python train.py --num_hidden_layers=8 --hidden_size=192 --num_attention_heads=2 --num_key_value_heads=2 --head_dim=64 --intermediate_size=512 --vocab_size=5675 --hidden_act="swiglu" --norm="rmsnorm" --norm_place="pre" --norm_eps=1e-05 --positions="rope" --rope_theta=7770.0 --rope_fraction=0.5 --qk_norm=false --attn_scale=0.125 --bias="none" --tie_word_embeddings=true --parallel_block=false --extras=["short convolutions", "an embedding shortcut", "capped logits"] --init="uniform" --init_std_qkv=0.0413 --init_std_o=0.0 --init_std_up=0.0413 --init_std_down=0.0 --optimizer="muon" --learning_rate=0.00985 --lr_mult_down=0.7 --beta1=0.93 --lr_head=0.0169 --max_grad_norm=1.0 --warmup_steps=200 --schedule="wsd" --decay_fraction=0.612 --decay_shape="linear" --final_lr_fraction=0.0 --batch_tokens=16384 --max_seq_len=256 --doc_mask=true --train_tokens=99760000 --max_steps=6089 --dataset="wikipedia_en"
Each number is 200 + 20 x the weight over its row's rms, rounded and kept within 0 to 999. Layers, rows and columns count from 0. The size before them is the row's rms in percent of the matrix's.

# layer 3 MLP up, 512x192, rms 0.144, rows 127-139, columns 0-191
100,184,215,189,179,202,190,212,199,192,192,205,220,176,174,192,211,209,202,204,192,209,215,206,170,176,220,205,205,221,200,211,220,198,174,197,171,181,204,181,216,183,205,150,204,185,240,248,227,206,211,204,181,183,187,210,161,178,186,205,161,205,209,206,213,182,233,229,228,205,167,184,200,194,180,165,180,166,176,192,186,180,169,197,205,226,161,193,212,220,212,230,227,207,201,209,170,185,219,183,192,210,177,200,198,212,225,168,177,214,153,175,202,205,176,200,223,167,190,184,198,224,213,211,223,208,236,188,163,163,206,220,193,212,195,188,209,185,222,242,231,214,203,208,236,212,164,214,231,204,181,171,216,188,188,191,195,219,181,241,189,185,187,186,197,192,220,185,211,207,179,198,222,229,216,238,210,195,234,185,221,204,196,206,225,242,171,218,180,201,223,202,202
091,180,205,206,203,188,207,213,164,164,254,194,154,197,205,205,186,195,237,218,206,210,230,196,180,210,215,172,212,197,187,219,167,231,249,251,187,211,207,223,186,226,164,199,183,225,199,201,200,194,210,230,226,217,189,206,214,206,170,259,225,221,161,209,184,184,220,203,155,200,195,213,233,192,186,184,221,189,211,182,186,208,215,164,201,221,195,173,219,191,203,177,206,237,182,185,190,214,223,212,216,185,211,252,197,204,188,211,193,216,198,204,228,201,198,203,170,175,197,198,184,194,204,203,197,200,189,229,231,206,220,214,211,203,180,197,218,165,223,180,212,204,230,167,246,217,191,190,193,203,224,197,207,199,201,217,208,212,170,185,231,218,169,157,204,197,229,222,204,206,215,184,183,189,178,202,159,189,199,223,208,210,224,185,195,200,200,198,192,207,213,192,210
101,208,242,204,198,223,194,205,244,161,185,160,193,203,227,208,189,183,190,221,206,191,197,224,199,210,181,198,235,199,173,220,229,218,212,193,173,216,184,202,193,216,228,188,205,190,167,159,178,169,219,216,232,211,188,202,206,222,218,203,175,181,206,177,198,210,205,193,205,216,203,207,213,213,190,179,226,182,179,191,211,172,187,212,178,185,220,181,208,205,219,229,176,188,205,220,199,202,214,153,177,168,207,233,202,217,185,216,213,220,210,196,175,218,203,192,237,217,157,199,210,244,204,226,240,179,232,150,221,189,191,200,224,183,192,181,227,212,245,216,198,193,190,180,212,212,206,156,173,209,202,207,178,174,176,192,189,214,195,180,204,186,223,219,194,178,206,204,210,213,168,174,207,250,216,191,195,198,179,232,210,203,217,173,179,199,216,170,214,216,207,233,217
113,212,179,210,224,182,218,245,219,212,197,220,229,213,179,214,205,190,217,214,198,200,192,188,223,188,231,222,170,170,166,210,209,205,204,212,192,189,184,176,256,215,202,207,206,198,221,190,201,198,184,215,201,203,223,195,197,198,248,172,193,238,219,215,192,201,227,207,224,224,230,192,207,211,184,188,227,219,215,194,199,227,165,212,202,228,199,190,219,194,206,230,177,226,210,183,178,209,217,195,208,249,196,175,187,222,174,163,200,173,197,201,198,220,230,189,197,202,217,207,201,184,165,198,174,165,212,203,244,203,204,192,202,175,223,242,207,166,155,224,186,225,181,183,225,210,209,198,211,168,209,203,201,209,191,218,194,222,211,185,255,233,221,211,171,216,239,183,204,188,192,221,219,213,193,217,198,181,192,206,221,225,214,152,203,202,211,237,199,177,219,206,200
101,219,204,190,207,163,198,234,220,169,188,221,187,200,199,161,167,228,194,221,188,214,201,230,189,213,197,180,209,228,209,241,187,180,170,174,209,193,224,227,243,219,184,179,214,178,217,241,233,197,179,222,192,241,180,212,199,195,210,227,199,223,182,215,180,230,185,199,183,201,197,184,210,216,216,218,182,214,197,191,163,189,239,207,179,220,185,185,197,165,219,222,202,181,195,221,212,187,211,177,241,194,206,205,184,179,197,199,175,206,189,180,192,134,201,214,171,191,190,184,222,215,236,209,212,171,186,202,192,179,216,183,201,222,236,190,240,181,223,196,194,183,200,225,229,188,216,194,194,220,201,203,224,204,208,176,200,183,227,194,194,220,146,214,202,216,216,186,188,210,170,206,236,193,197,187,212,187,221,215,181,175,196,194,225,192,189,164,202,198,215,227,225
116,235,193,203,190,179,204,173,194,215,197,191,158,193,208,198,200,202,197,226,201,172,214,238,205,184,177,200,209,188,210,219,198,221,182,159,158,228,184,235,247,192,164,125,268,196,220,200,176,205,178,193,204,219,213,198,189,197,213,189,182,228,180,196,188,196,191,185,178,206,209,191,186,175,176,195,183,225,182,210,193,213,258,203,193,205,178,207,230,199,199,205,201,216,178,234,200,151,168,205,184,189,176,215,188,229,154,196,192,208,209,190,207,190,234,187,174,239,213,200,205,197,197,225,199,189,207,208,212,191,227,189,199,189,232,217,223,199,207,205,186,225,185,204,194,202,196,208,230,198,202,209,191,228,220,213,201,210,180,222,191,211,183,212,231,216,203,226,199,217,182,189,228,219,207,241,207,210,213,223,189,198,198,162,182,233,207,236,189,196,207,196,198
103,183,218,204,209,211,222,207,209,181,198,227,205,209,217,197,183,214,195,210,191,212,189,217,236,206,202,181,188,215,176,203,232,219,204,194,211,213,180,190,188,192,183,172,176,229,169,238,206,212,217,180,193,186,226,194,166,215,212,224,167,207,148,201,212,201,193,180,215,192,225,182,172,201,211,167,188,194,192,189,209,193,197,205,180,195,204,185,173,204,186,175,208,203,187,203,240,175,203,176,185,153,206,220,210,195,179,183,203,202,222,213,257,181,195,180,213,207,191,227,213,171,244,245,189,218,210,240,218,210,184,197,189,217,221,179,201,165,217,179,214,196,186,208,200,169,205,205,173,203,206,162,172,187,225,244,243,190,237,190,200,213,160,217,219,206,182,232,207,180,165,178,221,198,198,190,235,218,179,188,228,171,206,214,225,228,196,199,170,214,228,212,182
103,197,223,181,228,201,174,214,192,191,232,209,196,171,199,203,189,198,198,162,247,215,192,209,221,228,181,218,182,191,190,214,173,215,193,246,220,228,203,189,191,212,199,191,198,207,186,161,225,210,183,179,213,210,200,209,167,198,198,205,214,235,226,195,183,212,198,176,173,221,194,188,198,187,163,193,184,215,202,185,207,192,173,274,160,166,178,207,188,174,182,216,173,214,209,185,192,202,245,212,205,230,220,196,187,206,212,171,195,198,186,218,218,213,208,197,190,224,214,185,183,224,209,205,202,176,197,207,205,203,226,163,221,174,207,185,222,197,190,201,174,202,197,234,238,194,203,195,196,206,202,214,231,196,194,227,248,149,187,197,183,190,218,198,192,208,220,232,182,194,220,175,212,162,201,185,176,181,200,208,186,204,220,167,184,185,193,177,230,216,146,214,188
095,197,161,207,194,211,194,234,210,203,175,190,208,181,157,196,191,205,223,216,209,205,208,162,202,213,204,189,199,184,201,191,177,230,192,153,196,207,206,191,176,170,185,172,188,190,225,205,205,220,196,185,186,180,210,228,212,229,194,222,224,245,178,164,221,168,200,203,202,219,230,215,211,192,192,196,226,183,199,193,184,200,151,191,206,216,185,179,222,188,167,189,192,173,230,212,197,205,203,212,202,202,203,179,196,210,196,206,199,161,152,211,174,173,256,183,216,220,246,193,183,191,221,193,194,206,217,206,201,211,201,201,185,178,200,230,175,219,204,182,185,214,219,215,161,220,210,181,182,204,205,218,211,213,210,229,217,204,192,171,190,216,180,232,191,198,200,163,215,235,153,207,191,200,206,174,179,181,241,182,137,235,194,193,213,178,212,212,193,183,195,202,179
102,232,172,232,179,190,215,190,240,190,173,184,209,175,189,217,197,210,224,197,197,213,197,202,213,168,213,196,201,173,211,204,206,166,191,201,202,231,209,192,221,197,207,182,210,229,205,209,198,165,259,197,193,201,153,188,173,185,189,194,192,199,213,218,202,176,209,209,230,172,197,211,207,209,200,166,166,213,184,126,199,211,208,245,207,216,210,204,179,208,174,246,170,198,222,167,190,184,181,196,202,202,256,176,197,216,191,209,211,195,208,225,201,191,223,179,194,183,219,193,149,192,219,200,206,191,215,215,209,187,209,223,198,199,208,225,194,186,204,216,185,231,186,213,205,214,196,216,191,197,194,175,166,181,194,199,176,166,198,219,216,215,183,175,213,181,179,202,202,168,218,171,210,216,229,221,219,192,167,246,192,217,169,156,197,214,219,183,212,202,186,193,196
103,190,203,220,223,177,234,216,184,174,199,201,212,209,198,224,225,190,202,213,196,192,193,219,192,217,189,184,199,226,195,204,226,203,209,197,220,194,251,226,219,198,212,216,223,196,239,186,219,205,181,244,231,227,202,202,207,228,214,201,192,183,168,207,225,203,215,212,192,215,229,181,213,211,191,216,193,186,215,195,197,218,181,214,217,192,195,182,194,193,192,229,216,176,248,180,200,197,248,206,225,215,179,225,222,202,169,208,193,194,192,195,242,228,253,232,204,211,209,214,207,195,206,180,182,220,178,167,249,201,172,192,204,196,166,200,205,199,159,213,188,230,169,170,202,170,186,221,203,176,172,188,220,194,175,200,188,216,180,196,183,158,200,200,218,192,179,211,236,249,182,220,169,200,179,204,189,216,188,178,189,168,190,224,231,190,195,176,182,203,219,170,226
085,189,203,185,244,202,186,198,227,211,220,204,203,169,225,235,171,213,193,188,179,155,188,202,164,180,188,213,156,210,177,241,202,192,195,206,226,176,200,235,204,244,199,188,202,198,203,205,208,191,178,197,168,173,215,219,193,211,213,219,174,226,214,228,199,193,167,221,203,179,174,190,201,177,231,236,191,179,213,212,209,210,185,188,169,195,202,184,201,218,199,202,194,185,183,210,196,221,215,193,243,198,209,199,239,204,215,196,185,149,194,207,191,214,182,202,175,217,197,198,200,159,225,192,209,197,177,187,166,210,187,223,182,230,207,196,197,198,203,206,197,232,211,201,231,195,184,153,162,179,205,209,182,203,255,207,192,237,169,224,193,199,206,218,185,185,188,198,187,245,193,173,193,199,196,160,197,210,217,216,194,222,176,215,216,185,177,213,183,186,213,153,220
097,192,233,213,176,182,208,158,161,182,190,240,207,203,200,160,228,206,175,197,220,206,173,208,183,179,158,224,202,209,224,211,197,211,185,207,226,205,199,221,213,158,230,226,206,207,189,187,186,207,194,183,204,213,189,199,201,206,188,219,218,173,176,195,234,195,206,189,191,194,189,165,193,193,194,202,158,185,199,221,178,190,176,172,207,225,173,155,177,205,205,204,237,208,194,178,203,203,214,167,200,234,188,207,195,215,201,179,222,224,210,226,218,186,196,203,192,195,221,189,222,197,179,187,206,209,169,202,223,202,173,218,182,222,210,195,206,203,181,227,211,209,203,196,176,212,177,175,164,173,194,171,238,196,186,219,176,211,201,188,190,194,213,214,174,178,249,162,179,218,253,217,226,195,183,194,191,167,206,169,243,217,162,203,174,215,187,182,228,204,229,197,200
# layer 3 MLP down (transposed), 512x192, rms 0.0572, rows 127-138, columns 0-191
097,197,205,188,219,200,180,233,198,217,203,198,186,242,196,202,183,193,174,211,200,226,202,189,202,187,186,212,203,223,214,177,199,242,175,165,220,211,196,208,183,201,193,236,219,175,206,191,203,180,188,200,184,192,168,196,230,188,235,190,146,135,199,220,177,214,167,172,222,201,217,241,226,187,187,211,187,201,191,182,177,207,222,189,193,208,198,167,229,202,211,217,238,205,174,186,165,201,194,224,162,171,200,185,215,210,232,204,188,227,199,177,220,223,217,198,174,199,221,200,223,168,253,211,191,195,190,149,206,172,183,226,201,189,196,229,198,187,211,199,217,191,172,211,178,215,174,184,209,206,171,172,182,205,223,214,208,209,215,173,188,186,171,229,208,196,216,203,210,204,216,174,214,185,219,195,175,170,212,191,197,230,164,206,202,211,219,216,221,196,169,209,212
100,196,208,233,202,215,211,226,184,217,163,189,221,209,215,243,207,187,228,224,205,211,217,181,222,197,193,217,178,223,205,214,207,157,180,189,211,186,199,184,239,204,186,219,170,196,217,182,203,223,206,200,196,212,204,186,175,208,227,200,202,181,182,241,209,184,187,226,189,199,193,234,211,150,190,213,172,192,247,192,222,163,176,213,227,184,196,200,219,204,195,232,191,205,186,182,219,221,190,212,193,202,178,193,212,168,209,196,243,221,191,204,175,218,182,160,218,176,193,172,188,216,192,218,192,194,225,184,208,221,184,209,249,215,214,187,178,208,168,216,164,203,161,219,179,190,179,220,164,207,188,201,158,186,174,185,197,193,175,208,203,200,206,248,225,163,193,179,216,205,187,204,190,202,176,214,224,201,200,190,189,216,186,210,178,196,224,185,233,225,154,213,196
116,212,232,218,194,166,203,198,173,165,198,200,171,182,188,182,207,199,247,240,207,226,186,191,184,198,192,189,211,182,199,195,225,232,201,183,208,156,205,214,203,151,162,202,236,155,206,195,213,218,241,172,211,224,202,191,213,176,222,239,217,218,187,288,191,193,198,179,210,237,214,218,173,182,188,190,180,203,192,184,175,186,196,220,188,221,208,183,203,185,200,181,177,216,198,200,209,213,181,235,204,199,187,215,213,205,228,215,202,210,188,201,208,192,207,194,212,204,218,185,188,198,177,206,193,189,187,223,238,171,204,172,204,222,187,200,194,231,209,203,220,190,210,229,183,198,218,209,180,215,217,200,209,184,187,210,175,194,180,193,190,179,167,227,169,183,186,213,179,219,217,257,201,220,175,206,193,206,206,166,196,189,206,198,223,187,181,180,186,208,163,189,212
102,205,227,184,229,228,222,198,208,211,215,174,221,197,231,199,192,207,215,216,204,227,222,193,191,218,194,189,197,192,237,202,185,146,205,214,164,180,229,198,208,207,206,198,218,187,222,199,204,207,182,158,187,206,214,178,213,211,175,241,213,181,195,231,204,163,206,182,196,188,207,199,198,208,211,198,196,171,194,204,183,184,200,198,249,194,190,196,185,168,175,210,200,196,222,229,193,220,168,185,187,203,185,191,218,170,225,206,191,211,260,191,193,159,211,189,195,210,192,189,219,211,184,189,214,190,197,192,182,219,225,227,212,228,198,183,176,239,227,206,182,179,203,219,172,189,189,168,202,222,163,193,192,211,189,193,225,194,180,197,193,159,221,182,196,201,206,215,201,190,203,214,217,166,208,186,221,232,208,155,197,151,198,230,173,189,148,182,214,247,193,161,204
101,184,217,198,217,240,191,187,157,212,203,186,161,207,146,267,189,181,231,205,195,176,201,198,190,174,213,209,185,203,177,210,212,234,188,223,168,208,139,193,234,140,212,198,173,173,199,211,201,164,221,202,220,214,194,209,210,230,171,183,183,197,235,200,191,184,181,187,213,224,185,191,187,203,206,177,227,218,208,214,193,201,223,200,195,177,203,200,216,219,203,172,196,202,187,193,200,209,216,190,164,200,208,147,177,185,199,200,212,223,195,221,196,158,199,178,193,213,202,189,197,161,227,214,203,207,194,204,205,215,203,192,230,210,206,203,220,195,223,188,214,185,223,219,174,204,205,171,181,254,215,205,190,201,226,211,199,183,200,175,195,212,205,211,203,200,211,152,198,183,220,187,227,241,209,223,213,239,204,214,191,186,202,183,214,187,206,208,198,174,198,203,191
102,215,197,205,201,235,184,165,242,185,212,224,174,220,214,179,186,209,212,176,184,249,234,203,160,194,215,183,215,194,185,191,230,219,202,222,207,212,211,194,202,192,189,245,131,195,210,205,231,210,215,179,235,224,213,210,232,187,163,237,200,226,236,222,230,194,210,188,197,219,198,206,197,186,218,194,195,182,175,224,233,197,194,207,221,201,208,205,195,195,205,214,217,185,218,197,234,200,163,190,197,165,233,171,208,239,214,215,208,208,212,207,236,171,209,201,216,203,191,192,226,241,189,174,206,199,194,206,196,197,196,190,207,203,196,209,189,191,207,179,216,190,170,183,158,200,152,221,200,212,198,197,183,220,219,209,181,186,189,176,210,229,211,176,189,202,203,186,249,190,215,198,207,185,201,211,206,222,183,202,210,191,200,230,150,175,196,185,194,166,224,206,192
092,220,188,195,212,221,201,206,176,161,237,213,177,218,199,237,195,191,212,214,235,218,197,181,169,201,209,220,217,230,192,159,178,223,141,206,180,240,196,198,217,152,214,211,204,179,207,205,192,206,202,195,171,230,178,219,208,204,223,208,202,161,164,209,192,210,177,174,185,197,191,197,178,177,177,210,224,216,176,186,219,160,215,201,224,195,189,197,178,217,179,233,187,194,196,233,208,183,195,182,199,177,198,219,195,185,201,203,202,211,184,224,217,195,198,179,229,189,247,194,188,232,210,191,216,176,174,219,178,167,182,193,216,188,202,190,180,202,209,217,188,190,198,185,187,244,160,223,188,205,229,233,212,178,203,172,195,194,220,195,195,201,204,240,208,236,163,183,204,203,188,216,195,204,211,168,190,212,171,249,207,231,187,188,199,197,227,204,183,189,229,207,219
112,177,223,230,204,221,215,244,195,201,162,152,222,208,198,211,196,153,178,224,208,226,227,216,187,202,224,204,185,217,210,210,225,215,217,191,225,179,192,170,225,221,191,234,195,235,214,192,222,202,205,193,185,235,198,174,199,175,166,236,202,209,189,197,199,173,178,183,162,191,198,215,207,223,223,199,200,195,202,193,201,180,221,227,181,245,236,231,156,185,235,197,192,200,180,197,188,195,180,184,199,184,190,188,190,185,223,208,220,204,172,206,185,196,170,207,197,197,196,210,170,184,181,201,209,188,206,191,217,220,216,209,194,180,194,202,195,191,170,203,215,149,190,179,171,163,210,211,241,206,215,182,213,175,194,189,171,227,211,198,188,173,243,192,222,180,184,172,197,204,205,211,207,184,191,233,224,199,176,191,195,233,191,142,205,213,205,167,194,217,208,195,192
104,184,149,172,183,175,196,220,173,185,166,206,205,195,193,181,199,178,176,219,205,198,186,221,166,229,180,210,230,223,213,216,208,192,226,191,211,194,163,214,182,177,166,211,237,202,195,194,197,186,197,224,211,171,165,207,208,214,208,231,167,171,194,182,198,216,188,236,179,214,194,182,221,222,192,210,233,213,189,186,233,188,194,214,244,180,210,208,209,199,169,189,161,235,186,228,194,176,208,263,203,236,206,198,181,191,229,177,216,213,215,194,174,224,208,187,213,207,188,182,231,209,160,220,209,203,209,216,204,209,213,196,207,196,193,222,226,209,240,198,183,213,159,213,185,211,216,211,237,192,202,193,202,181,183,229,238,194,213,203,193,235,208,192,213,215,217,180,225,197,191,199,160,202,195,200,212,206,203,199,192,189,201,230,216,167,199,178,222,190,242,220,207
102,232,200,169,202,211,200,207,199,201,191,201,209,205,169,191,216,193,218,215,212,173,224,200,185,196,212,218,217,209,187,221,212,210,231,201,211,219,173,224,189,197,195,191,180,208,208,185,191,213,192,182,171,197,194,190,198,215,164,205,159,216,199,294,183,192,201,196,223,225,182,238,210,237,178,216,224,205,219,168,186,214,198,172,192,207,186,216,192,205,203,200,201,182,210,166,165,177,189,206,227,190,216,182,211,175,177,165,194,191,206,208,193,177,220,213,214,200,195,201,186,186,211,188,196,194,188,201,223,204,199,168,221,194,195,210,179,179,227,152,249,190,204,161,172,164,205,210,208,208,225,204,159,188,203,215,157,223,196,213,207,173,165,196,225,195,189,163,217,176,168,177,213,212,219,218,208,224,228,211,170,198,233,191,189,221,164,177,200,182,175,197,188
093,187,185,178,165,197,185,192,208,187,202,209,206,209,208,222,208,184,204,193,222,208,180,215,175,152,223,201,206,159,177,209,204,180,200,209,173,219,183,203,170,214,176,160,198,159,161,177,207,187,203,197,216,213,202,195,175,195,177,191,187,244,189,160,183,163,214,207,188,169,196,169,180,205,187,195,183,218,197,189,182,196,225,183,210,195,176,224,227,189,212,191,238,221,155,205,198,233,192,199,202,175,241,179,203,194,199,191,214,220,213,206,143,195,168,188,176,188,157,215,211,201,158,203,207,161,215,217,200,198,215,213,216,208,188,183,203,198,250,174,192,199,215,211,198,220,188,201,194,208,220,205,202,206,204,182,172,167,202,240,212,217,209,204,190,186,242,185,187,140,201,189,198,215,221,207,208,200,179,222,157,197,202,190,194,191,180,216,195,190,196,187,165
094,194,206,182,228,216,200,181,179,203,203,237,206,174,195,197,175,164,208,202,197,242,121,209,190,178,209,203,191,192,199,203,210,213,229,208,226,205,183,228,182,245,218,201,205,215,216,238,201,249,216,226,201,186,209,216,184,157,198,177,203,225,214,224,178,225,177,207,197,214,170,191,223,203,182,196,192,222,168,187,171,191,174,209,183,176,221,208,178,182,208,229,172,207,196,205,196,202,187,195,190,185,178,218,179,199,192,199,194,204,198,170,177,203,170,185,173,204,216,206,191,235,219,244,208,164,190,217,166,228,193,167,207,180,202,194,180,193,194,194,212,201,198,201,175,198,213,215,194,217,205,200,225,188,204,154,234,165,212,197,209,164,165,226,220,218,176,189,190,204,184,196,210,182,184,216,205,215,198,229,235,222,198,202,203,181,216,155,199,173,189,180,184
# layer 3 MLP gate, 512x192, rms 0.142, rows 128-139, columns 0-191
092,189,209,216,170,212,175,176,212,221,172,200,230,232,173,206,222,217,212,189,200,241,166,218,180,190,181,188,191,224,211,222,183,182,154,204,205,206,160,195,199,215,226,199,205,187,196,213,194,212,201,193,222,208,231,241,218,213,203,178,174,198,219,201,211,199,184,209,189,189,177,195,215,166,194,189,201,191,228,216,189,187,181,208,179,184,205,163,199,194,222,169,180,177,219,184,189,188,172,181,182,220,199,170,186,203,217,157,223,220,193,217,199,204,168,195,192,209,200,237,167,183,194,169,192,236,192,213,179,204,187,179,223,159,190,215,162,209,178,207,186,178,200,173,169,212,198,205,196,176,154,182,211,172,168,186,210,213,203,224,171,183,189,221,197,210,193,203,237,193,213,200,249,187,207,187,228,226,237,197,190,227,195,189,183,221,233,157,213,228,196,208,184
095,173,150,163,211,211,204,172,186,206,208,165,201,219,202,226,217,199,171,220,201,188,173,190,222,192,223,211,204,203,230,196,222,180,202,172,180,208,192,200,166,201,176,234,214,233,202,242,202,226,186,219,203,189,195,234,177,189,187,224,211,177,176,212,227,214,194,212,201,223,206,194,233,210,186,205,167,191,227,217,201,201,194,215,196,211,208,211,202,194,194,216,199,219,222,154,199,190,188,215,184,180,188,154,202,163,180,176,176,192,211,185,203,192,204,193,187,179,219,182,180,220,219,200,190,213,181,192,158,192,218,213,166,196,200,198,237,201,175,182,218,187,208,222,189,219,206,241,233,220,145,210,212,231,209,202,217,204,204,192,152,202,175,156,174,191,191,204,177,216,204,204,166,176,189,198,192,159,231,241,215,210,227,229,187,177,196,217,214,200,189,216,197
102,205,207,183,233,182,214,192,170,195,204,192,192,174,206,203,232,219,170,210,184,204,185,183,200,189,198,232,181,220,181,226,214,214,218,197,162,223,187,217,203,177,199,179,197,238,149,196,194,211,189,181,184,216,197,266,182,198,202,202,226,237,231,183,233,229,231,192,210,193,215,219,237,186,233,185,195,196,190,226,178,201,199,190,178,232,172,173,231,174,181,191,228,174,215,159,202,178,164,194,240,227,209,198,206,204,183,213,214,231,193,197,149,187,195,199,203,206,169,202,181,205,190,231,205,222,166,229,220,164,195,175,214,186,164,186,215,205,196,185,203,182,188,210,178,193,196,189,207,209,195,179,169,243,188,194,209,220,202,184,199,204,188,209,224,226,170,212,217,164,212,207,199,189,213,218,225,204,168,198,197,203,174,204,172,198,176,210,188,217,188,201,188
099,217,187,237,182,218,224,201,197,181,220,194,211,219,235,220,165,194,169,210,171,201,205,186,174,203,237,206,177,232,208,157,207,221,193,208,173,176,216,233,210,228,189,233,232,217,200,179,207,194,168,211,228,195,162,177,205,202,188,205,236,197,169,217,232,179,183,230,222,203,180,200,206,190,187,199,189,160,211,203,192,190,214,185,228,214,219,164,201,200,196,213,204,184,222,198,201,191,186,189,184,208,169,194,208,224,185,208,200,208,222,176,209,230,187,204,230,210,181,184,223,198,188,163,245,199,217,195,181,187,196,204,212,182,156,185,220,200,227,218,184,221,190,198,187,198,200,194,164,163,169,192,251,177,218,218,187,212,216,206,183,157,205,181,187,163,194,198,181,225,226,214,209,193,167,185,190,189,223,201,197,195,170,193,213,197,223,195,155,202,175,205,169
109,220,201,197,181,184,212,192,219,180,180,187,151,192,183,203,210,218,191,217,223,212,230,221,213,218,218,208,189,189,202,193,213,217,207,197,226,207,194,198,217,186,208,207,202,214,211,209,205,224,205,180,221,204,201,217,191,171,218,184,220,237,204,238,201,194,179,195,195,176,198,218,229,228,235,209,168,224,182,215,210,223,221,174,204,189,200,220,208,206,164,209,203,208,237,196,216,188,181,162,223,186,195,203,197,221,213,218,185,228,202,206,182,230,210,257,223,163,185,220,212,182,166,229,227,187,225,201,190,228,207,177,242,209,207,199,231,238,221,216,190,187,205,192,191,243,222,199,248,218,182,167,205,244,220,204,197,219,159,199,183,186,227,212,184,234,203,209,218,220,180,209,217,196,218,198,240,240,184,217,210,217,189,177,177,168,184,202,189,181,235,212,185
095,261,208,217,237,236,193,199,204,194,174,221,183,209,189,222,226,189,237,159,227,179,188,184,210,238,205,232,236,198,191,236,219,220,196,208,193,210,168,179,176,165,196,191,160,203,194,206,201,223,193,196,212,195,202,209,199,232,197,217,231,173,213,198,214,240,217,185,202,186,219,239,195,185,192,195,182,219,180,230,210,217,202,229,196,212,199,190,205,207,178,201,186,179,214,202,220,235,199,213,191,198,173,193,170,201,201,220,173,197,155,203,207,213,224,235,213,200,185,225,193,203,177,193,180,209,211,213,209,180,192,210,213,211,231,195,195,209,176,208,185,186,183,216,161,257,195,186,169,213,207,180,168,230,201,189,190,200,195,204,168,188,219,204,223,231,254,213,220,213,183,213,196,207,161,190,180,200,205,196,209,216,173,195,213,190,215,196,200,168,165,222,222
118,258,172,195,219,198,185,224,211,202,201,214,218,178,214,220,195,174,221,254,168,211,216,194,198,211,231,213,188,224,187,176,200,219,235,214,201,210,193,197,205,194,236,202,183,229,191,175,211,184,186,200,227,198,231,181,192,201,206,183,210,207,174,176,204,228,225,190,220,201,166,186,171,184,218,162,184,191,210,188,215,178,212,187,196,226,173,191,195,209,172,212,204,216,171,230,189,188,169,188,177,217,209,227,234,195,248,208,184,200,237,189,162,182,184,215,219,239,213,213,213,233,232,189,236,210,178,189,222,220,220,175,209,181,180,199,184,215,195,212,210,189,182,186,196,233,186,210,210,198,178,202,181,205,197,225,186,185,228,223,217,175,196,197,202,174,176,201,204,243,208,204,216,207,170,203,220,208,211,174,193,234,197,222,186,208,215,217,174,173,171,162,227
097,226,222,204,189,171,233,223,178,200,190,190,222,204,164,201,212,206,231,179,206,169,248,205,186,198,214,203,184,186,193,204,190,241,229,200,193,214,242,232,238,245,211,165,203,189,198,211,197,216,242,219,182,199,168,216,166,176,204,198,207,197,204,186,216,235,177,180,221,199,218,215,204,193,196,194,209,206,160,228,188,199,164,198,189,186,180,194,187,188,171,184,177,190,186,174,184,185,235,235,190,198,220,195,187,228,186,212,185,185,180,192,209,237,223,187,199,214,206,236,187,205,200,225,173,209,200,200,202,223,214,196,168,206,225,236,192,214,184,189,240,189,224,220,219,197,233,206,188,181,178,193,218,222,197,227,250,222,223,203,210,186,204,206,205,198,193,179,181,191,183,196,215,172,204,203,179,198,214,192,221,268,182,214,197,210,181,209,205,234,170,200,205
102,176,187,188,210,210,204,201,153,216,174,219,176,242,199,213,166,208,216,223,220,220,185,201,187,214,167,232,191,202,227,175,199,206,195,201,198,208,189,209,223,225,209,213,189,222,194,221,215,224,191,195,218,238,214,234,216,231,236,208,212,191,178,204,223,197,192,217,170,174,207,196,175,177,194,174,210,167,224,199,201,220,195,209,207,199,187,221,201,223,209,219,212,208,198,200,210,194,174,219,185,237,226,204,192,230,229,181,189,211,225,188,174,174,192,196,212,190,173,199,200,173,204,241,175,245,211,190,229,182,205,167,181,205,188,160,217,177,178,195,193,181,163,211,183,203,214,177,149,211,196,210,162,213,218,217,246,188,203,193,198,241,247,201,161,212,154,169,209,225,195,210,208,187,197,190,187,180,192,209,208,180,203,189,222,192,158,212,211,204,198,203,185
086,213,224,213,238,227,210,221,225,211,166,191,191,186,161,199,207,194,199,213,181,188,241,179,217,209,215,182,222,196,208,222,198,215,203,174,228,221,202,212,187,205,195,181,201,201,184,172,185,186,190,184,179,179,194,197,245,207,201,203,226,196,210,215,198,206,222,220,217,174,204,224,200,227,199,201,184,161,163,185,173,218,185,204,195,193,199,165,204,202,191,211,209,207,194,192,178,217,167,241,220,198,197,172,198,194,205,166,200,184,198,214,216,206,246,206,192,219,215,166,214,233,193,193,182,216,174,229,204,203,193,187,217,194,204,199,238,200,167,224,178,204,198,218,214,189,212,179,207,204,159,198,182,177,233,163,207,203,212,173,211,201,172,208,205,232,248,200,274,211,198,234,176,229,211,251,183,210,220,197,209,189,233,188,183,191,207,173,234,184,180,205,213
093,189,220,214,186,213,197,185,147,169,191,182,204,201,184,196,214,183,208,172,180,190,189,219,217,219,183,203,208,201,198,171,235,171,183,256,197,215,214,214,180,172,195,209,219,197,171,204,222,192,204,192,166,205,190,192,225,192,225,213,191,181,195,191,188,206,201,203,216,228,204,220,212,212,171,196,219,206,181,223,233,175,189,194,236,184,199,213,198,225,193,164,223,212,202,206,191,195,159,198,194,248,199,230,168,200,174,204,204,198,181,200,211,188,202,202,221,165,180,214,190,197,200,235,182,206,235,220,204,150,211,164,244,178,229,201,191,205,200,217,171,187,197,209,209,211,182,210,198,167,190,211,200,218,182,195,191,212,183,199,185,157,180,223,212,181,152,203,162,218,192,215,186,247,206,203,205,209,196,183,239,199,240,175,159,202,187,210,246,188,211,212,186
094,217,201,134,199,178,187,185,181,211,214,193,214,251,243,191,228,209,204,238,190,228,194,235,236,216,192,230,209,207,238,195,208,227,228,205,197,201,188,200,206,193,204,208,209,186,211,185,207,228,191,203,236,173,214,210,195,210,181,232,222,193,178,153,182,203,187,184,185,208,167,166,189,209,195,220,207,217,155,199,209,190,208,198,214,187,179,190,197,213,225,212,186,203,218,192,192,211,223,183,206,213,190,202,192,200,185,211,201,240,203,223,195,208,225,195,201,188,232,177,203,234,179,196,235,210,180,211,207,200,194,178,201,224,179,200,225,199,189,198,225,178,218,208,180,186,164,190,228,209,201,173,210,176,181,219,214,186,207,181,166,196,230,212,196,240,228,210,190,204,210,193,162,188,234,200,206,148,241,226,198,165,201,186,218,177,180,184,234,206,188,165,200